config.toml
hidden_size = 768
num_attention_heads = 12
num_key_value_heads = 12
hidden_act = "squared_relu"
norm_eps = 1e-05
extras = ["local attention windows", "a smear gate", "learned residual scales", "capped logits"]
init_std_qkv = 0.0158
init_std_down = 0.0
schedule = "wsd"
final_lr_fraction = 0.0
Each number is 500 + 25 x the weight over its row's rms, rounded and kept within 0 to 999. Layers, rows and columns count from 0. Numbers have three digits each. The size before them is the row's rms in percent of the matrix's.

# up: layer 3 MLP up, 3072x768, rms 0.068, rows 960-1006, columns 128-191
# down: layer 3 MLP down (transposed), 3072x768, rms 0.0331, rows 960-1005, columns 128-191
up960 092:479529539499502454519484451500488490501520509517512545526479471534450519494491506484486510502481452523536530549563491511495494488518495529458498479457492465473490543510515516447516508480498533
down960 099:469533497523472500538508485495486506533548494522484467495468489467494527444587565521514509473497475465480504444505487500490512525514517546505453500502500500484513497515547501510519497527488526
up961 098:502516473505472451544500481486441499484535488484492489474463528483489464474480492525517507506539546494476479500464501505461523484480535486474482558498492517485477520483497502485482484530474527
down961 100:509488506483481531482512509445470484457458487439510505461492478486536482495493523510519538512505514491508505495513522494454513493507523547501477505480464503507519526478492537473478520506491442
up962 096:521467524493539532529481498549501546502561495544518492465532515488509533519496511523485464493526499507438503509506527492472504484502491510521501481521471424522492498498498485463500510503478496
down962 095:523535511480569524498505501535481511459470503557485502520506519495483496502513509483495545469472460514468500484491505414527502483519490563491502506444522490513518468512505507525496517500491529
up963 103:509491467521514493514527518472486542530459527509439489512540505515495511462503529534482480510522467495469486486513469472502506451517535470485493493494456492525485540458513533506528515516534508
down963 105:512492531503535454510511509509482453493529518518501500512495490487506493507504504522479500497486483497523496545511492508490492553483501511477474513542496483543475453515493477516498511494500480
up964 099:488488503482512484469519520459535552495478465500499521512499482449452481531515522491514495505520542486486487499479488497470525532505483536467467561504550463534512499526508501512515502522482540
down964 095:468544502487486489497494492511482450471517536501519515504458483520477526463499484488434463471502461486503463446483495518513502528508500501511498486555503473462542531466514464551478495540496493
up965 101:520490497497496480444519463482487473509526526521492506490520487538470502520533547513507488497502504529536510504465518523504466482546501520500520509489527461472462509473503505510476467529487459
down965 098:494545473538477529483529483501493529503469496535487528496482502473483527467502514466505497560480511492494525531438519500495480483474541480517489508460496484537468485522490540524512495494491461
up966 092:488489473496488509475579524493489535517507474493500497487472467527534519523512486490461530537526556488484476507515556516481503462466511502522473507513440525494516496481532492447475496530491482
down966 095:538518511495525516494536523530511476488496536489494487477519503528478446530463504471518473489503518509479480459541515532475445524517527483538508532549478519534497525462525495434473513533506460
up967 105:492477478473495514488540494514520533511493494479528468478480517478515548506470467502558475466494546567545479498531512517498487517496474548485524512482502510485517517516512497475489542514576476
down967 102:497518555481469523509481475547470457482517486478502510494470523512568530501488545512496510505527504510560514487492531492468495511544495527493452501507517516472533452469491498484533513481501525
up968 096:530476524485474530485506508491483526531515501527506479466520488502432489538485475465509516512535506519524489504460515510534487505505518481490508536497531526521538476505504515490512449473457526
down968 097:532488503494489530508516482450491518531493521520493470484462499492455515559524522487522440502482449450512449435473520523525493531489508511432521527511543547501566546529517472484462543476493464
up969 101:445460478473499501537537528498476493481563497500519465466547512469504489493559497478514481481474481477483516504515487519466511414529484495470490536532423547472537516552516464501539515493494454
down969 102:489484492523507463456489521488503534515521454474525536490499492529499509552503475498533480494534509510514482489502475499501550525482485503463488501480493475507473514502516488466424516554496474
up970 098:507460502519511505517495486514538442527518470532495523479503545476482478500538525510481489503494497501479492511453588495516493495495529487553481487490459528500486484532531502502470488484468516
down970 098:519482528487532542490546493521512514535529520531517488458532483512444485527506474508511506525534509537501523463479548498530529469480517523521520509504508506480452496532433502499497526518474499
up971 105:510570460453475469497549480531483498507503509534492489495529486548510500467502452566497494492464503513487524517508489499504528489491528483509493512531498498506519478496526467527511478505479469
down971 103:533493453541510461454540502503499483480499517514474480485455502473485477475507478540472502554493547508531519506491483535525521507536516501500492482500484460474513497527542476494523498523546483
up972 108:497488550494520489525494495497491518507469525488514504512493497541537534531494505528520505451459550480477514534511519523505501483473499439531473500486485493516484507510504470503456533511460473
down972 106:505492581482500486492473474543457496498518556500476483509526483528500469463516499504543511472508517486475499493469494482485478503514512487520519509518495458515486505486504467488459491514496519
up973 097:480478466467507478487517506503515473505502479491490514469475476497484522465466529519466512498435503479492472467486503495479493510504550535481484484492527487496542488509463442493489529522498494
down973 099:510513491513477485434493498481530472510461506569502506546461483529515518471513463507488464503477514478487497502477429465439483529500510495473477534505465519473495494487490521487513492499491441
up974 095:510475518487496548542482517499531468461518517532465528480469519484496536505505531465477521494445529492467491529489526483505515474454487513542499567512521508479424492509500498537505484472464551
down974 093:494508461490523467506515513526484491520507551490506510467477509515479476535494493483500488496517460475483481510506479476474467529480526476495504515513509494523453506438545521531559516490513495
up975 105:521503500498477498504467501521521535488474516516523505532529489472494505546526530509459496493509505501525518468495530559482479473538524474482471498566450505506477526467544488537513498510515512
down975 105:495472528469493457472466475474529501498472489512516542541486509478489518457476530503495505508476524546512486470463520528511486496501529472496471520534488479492515519500537445555501502505509503
up976 091:486470502516493485489514502461499483528486502527491483499500500486434501466534540445458490507458485498520411494542471527511482487472535492547521479523492506519529510495497498473503454501468522
down976 099:527502540504481529486497464501498490491483506548485503491500487505487485526527490475493488476510521544534539529512484445459513508527457547529533545469470547533507454486435558496518499506472489
up977 109:493493506511483503475518450539494513499506515514506432485512525471507513506477558478519483522485510516502473463560506532499448517480470541510491513502474482463539565465461499451464497504487533
down977 107:505510496541481539486498489486494520511548485493487491531502479486457480458472479502510483506508427475515515506502513499492533503517507486509497477486500537469572489551546478469498475544486485
up978 087:567486515498439525473469494480499524511476477483526499530503478507534505508477511539514480508492508451453509514534501531520518482511520469495513507509511495500489488505496526535502466478501477
down978 091:535534495478466469486496539501508511488526502497502491459496522570481517475467488497504502487495522502504496513560479514504497524473520514553513478508523500509501516516522504470564473508516491
up979 098:515493505483473472504484539447526500505472467538511477534531496506514475510475540518480455494538522490526454532493468482498524491538505475482483517450478481492494480538493482515497508486522507
down979 100:511513545484526536488527477494492494514490492496546457505469540490512525513543481485502507533477530500486469449468474516495525542443479460508474534450506460560501479494489476483519536482501532
up980 094:493488507466543479504516517497481493521541504513552505510528488548527502504510478484529500510515531493491503503525520510510501488499516565467505522495503512504481541520473494476502525488525543
down980 097:510552507469502486486465483496559521499498515488466539519505514499483492497506499484522510511497510521498515547474508485516489493481449482524496508512473488477492491486545536487510453427496475
up981 097:473505467502543500476519470477513478475490535499478513522531471466487499482523468495481483500502525497498504532542464523456526517512519477518522507528500471532491506479489541529545493541485491
down981 097:525486537511463522495518455471506493490502477479484484473513474514526554501474513470516580527505510518503529495506477462484540513522508491480488484457536514500532504499485540506505548546478535
up982 102:474549522550458529506516529495461485523510509533498465474495503456509487486519501437512489549473489477511530521489462507547524476475513475489502491518521494497485540513465523530472485524454511
down982 103:464517539497480521493500485547509526496527544478539492501482502493475451468494520507471496516518477490494461518514517500507468538512438475456529541555531499544564495470521467443524487500499510
up983 101:481475495551497493469486509469457496511456513512483471525488503500480523478447456524535462494485514537520506516475516519464497474522564463512511536510499490512476462508517528466494488510560459
down983 103:506474516525503531461518480513503499500471514502515488502481464510499503501554495482490493469523491454502517496475530509451475488539509492487465502491539491463507501494491526495469496524521497
up984 113:485469547503481513518519513442565492489482498516487525476479497447517503466544519493475536470477486509495474551510482501496543479519523529513479458508527533524523453503494475511527497540489449
down984 108:512473522518480476483495478522521486484529479517461473527522478475487533512476495490499481534522448472463509517501507471518508501484496537511490454492521547465544484490503453482507466474482501
up985 101:480500520523501454486492443459495507496504493525512466460465516506462505495553470490491517479507556497508518493497496503476481514536475474512496481524512554502501546455491488555521478523489502
down985 100:517499537495487460461488500522503479491522485533483452484477509441455491483504519460484548461515539521483535454478497481509518517446480426501491535496536496532505509531498487497485479476487516
up986 092:477493484494493507542510555485510496498527534487518489544469509497466473480495499517522489536487521451532471495508489492499487510513538515498465466451523504511517445469516499522531470495511481
down986 097:500459485524516512499504487526510521542518478509543503510484499546498506501505511491521508476500466447498522461498534486470503501479493462447539523479469546523440535492543483507477473526503466
up987 098:509487486447530535485460482513468509536469483528450498561512461532451488514483492515526483521472524480504474497518499487481458492492488504532520501469472530506459475535544482502528495465495534
down987 099:496501507507515505504459495467579504494557512522469431524489534506491506493532461508486511472485482532505489496494496493503463494529498516532509477493493509518493484521521477532518460503494516
up988 096:532498517504480529513513513500531503524499502578537529483490455499471505487523513499506449497463518478553494496528540476460494545515497495512493531501495510481475497490519491508488471543481495
down988 098:543472541442482505485507515504465486510488477511538544509471496514531465483449499506477481528529519526480486496488473487456526488454503543514538475463497563498512514492488511501509521506522503
up989 108:488493500487491509541461506493464551465464469533488517476527527511486449518542521539501496537529515518504554474535461523498497486512520515477517484487480510527504555526516511450492486507502573
down989 103:486497472536519460463482477528501451452450516495518505552487509507483506491453499482489521491491493477497568507488497514469482540500532526492475485494530514505516507485490504484480532493549472
up990 096:443529515503470520483519493460508500459542500506504466525515527494494485463498502525459511515510479526507495506525489574461519500448497497491474516481533498463492503543520471502476475491488514
down990 098:526505510544461491478522537490511515462512514499490464511501458456496512529456501485491488515481451487543486486502523470472514463487452468485472507532496488517511487504529522450489511450518521
up991 094:482487525527493523487540525504460510501491488472521524462453486487531527522502489534519489505520500480488527497535528480478501485494477482500527537491469477525485500477532520489482452546498439
down991 095:523479497458519516522532514466487559475490499558555464471471522483527449485479495524529473499482500548478457502525506473507448513487469478489492518464445506484504494506505506537487512491520440
up992 098:513491494522521506494487499505500501471517479458506515538485521538490498516498477480458517496496510476460514499496575458496514528512477486455513490520506482470491487483492485513501491522507496
down992 099:484548474495490500528458483502491498454457526513494532542487486478502526519496464489495520497507523483522510465499502507525494505492511547483552492501496492502539529486471506484500507506521488
up993 098:508498485530496519503482448491475486476497482487538484515506510530479512513492499490526495500479484465546488494522475533511460482517498487486525487506504463447502481502495556501483520507505513
down993 097:491441487539530482488511522535500500496497468546489530519465508524505520517504515521519527509474517467517534506469494539541487511496509530440505539488517499458512489533489516496494520509500465
up994 099:519472500505514451491477506541511547509508471503520501553504502514537527494486493492515479486445484475481536504512459463498478477509530461478484483522503522512485506507522527486480445562470461
down994 100:543490472500472485487559518504479498513457476509534490496493471486505479475513473522539496515481494464485490520524485504487517505468502491497510528494512535511528495502490437461482439492531477
up995 100:483509469489498527521482523482461494473502501502523490501430540499522528519467455517503518477484513463524531538475520444489523472501464517529546494510531506472478524506488519482516493542511488
down995 102:465497517500519513468455485518478500508526498504493518455499491502488501491491501482520509518469528539527476492495545475496453506545486561491504508483515546503521520470535529459524483548500516
up996 104:493482465505478547478480485526484513502530508500508507453516532523496518494504475458495501495473524503512513423467495506534495485489520492527460474461538494503476517518477462486506503498455503
down996 100:575471469499526520485524528561489491513514475455518503552467502498522509517495455477433458488486500534506497499497495504475496471522489480497471453488494495506476518503501489497504480530450509
up997 105:534508488514514528468508515604521502496440514480508448530505492454495523484461515452484523534480522486482495495533503529461488473538500477502515464514492507526427539536480505513481491547461503
down997 102:479497489517469520517464487467458480471476485525415507515558493500492518536482494489500490510521499552500481494513544495576509500493492512523479492502463527485468483464520513472525537543503513
up998 101:498516471487510503509520501483482439498499489483527509493464468492505467478528466549511517504478476512472542499513515545518474551472497519544483492532488483509529473564519538507488491539508483
down998 097:508481519492480477450543476460507525526500461546480516514435469478490560501502517505482496491462426516501484529533452476503502533512512550491459491505482518510467517499545475522482481512471507
up999 092:527496518499523516480435497489471502462554504481512537503506457496507514512483510471507517496531470485529500517504465496490507492470536495470484454465499464479472504486511517496503503482479494
down999 095:527515481491554503431522491499516498473469514519477513515487469498490521515507455538494492521487467502494515497490500475523479515529496512512530505496492485493497477491483499503470530489500494
up1000 099:478499489472515491467498513513502521512478496509508491483560498469532483463541512480471497492473464472498446517483514530513527541509487540497529518494540508506565500477496501496534470525493471
down1000 098:522502497482459494453508509466512515499511494521540513462530498475506504454509521467515456480485527537501492517486489502463517550462496496474497466515525522496496499535486500462508504501506511
up1001 101:510488500521479480503486488502488515546497470499448493508511494493489521486504482497473512472477495476482536524525490516488506500509495537503466533488464505515516475472498511478507489537498528
down1001 101:496480492544498454517454454505490516494523502575477472530511502505521493476526476490530481509456499489488552506531481468489484450509493500486541476498537485465503548482555482453506501519501523
up1002 101:486519492488489463481553516498512515518526528502442527540515495500457538504487495532504513474493513500492553486517523497497508512483462561504523516504533508479526488524480527439509472537499447
down1002 103:505474472536571465489518480520489498561517500517499481528510507512483505487508520480569481488498509485490485520499517471498512510531473491533515507518518489517465526502481499504533471534497538
up1003 100:515494510489497488497482475538487471511520494524471475484477544522475496466481502495464452505512481491509543508498511479494503476463513494498483523484462480477511527517485504496437486512497506
down1003 103:451544510512510551533466490514545509485464497461512543510501525556485513518497434537505486474486565496494539462518495510513505500512511501483540527466501507503469503534472472498515502484507524
up1004 104:499479500522488477487491463472556475508485460528511492495509482487482532504526519498547509522483528486495506516521471527448500492514531529464524508496480488501492515508506513479444462524507531
down1004 106:527486459539455533502478530503529482490522506554481486499513455486455501507503467526565506530491437478460509541458500509505497505511481558518530476512507517477513496492525480494514446490487508
up1005 086:438488492510484506516499455458566468498501540564462495510502497564553487489492479482507475481494526502510533471509474520451540514493499520531500554530525485466450546504464518496515481513532529
down1005 094:486506496529490465468489489521466505476591552492476500524507499475488504526528512534518501457494511482554543487473468520518502554506468449498495498500488479576487479469483530494488537533526502
up1006 094:540480506485500485499488503489522525491577487447557507459554504510459552500471502522506508529505493515463491522494508441529462507495483462502489511497472496504500525498519514542531485473489488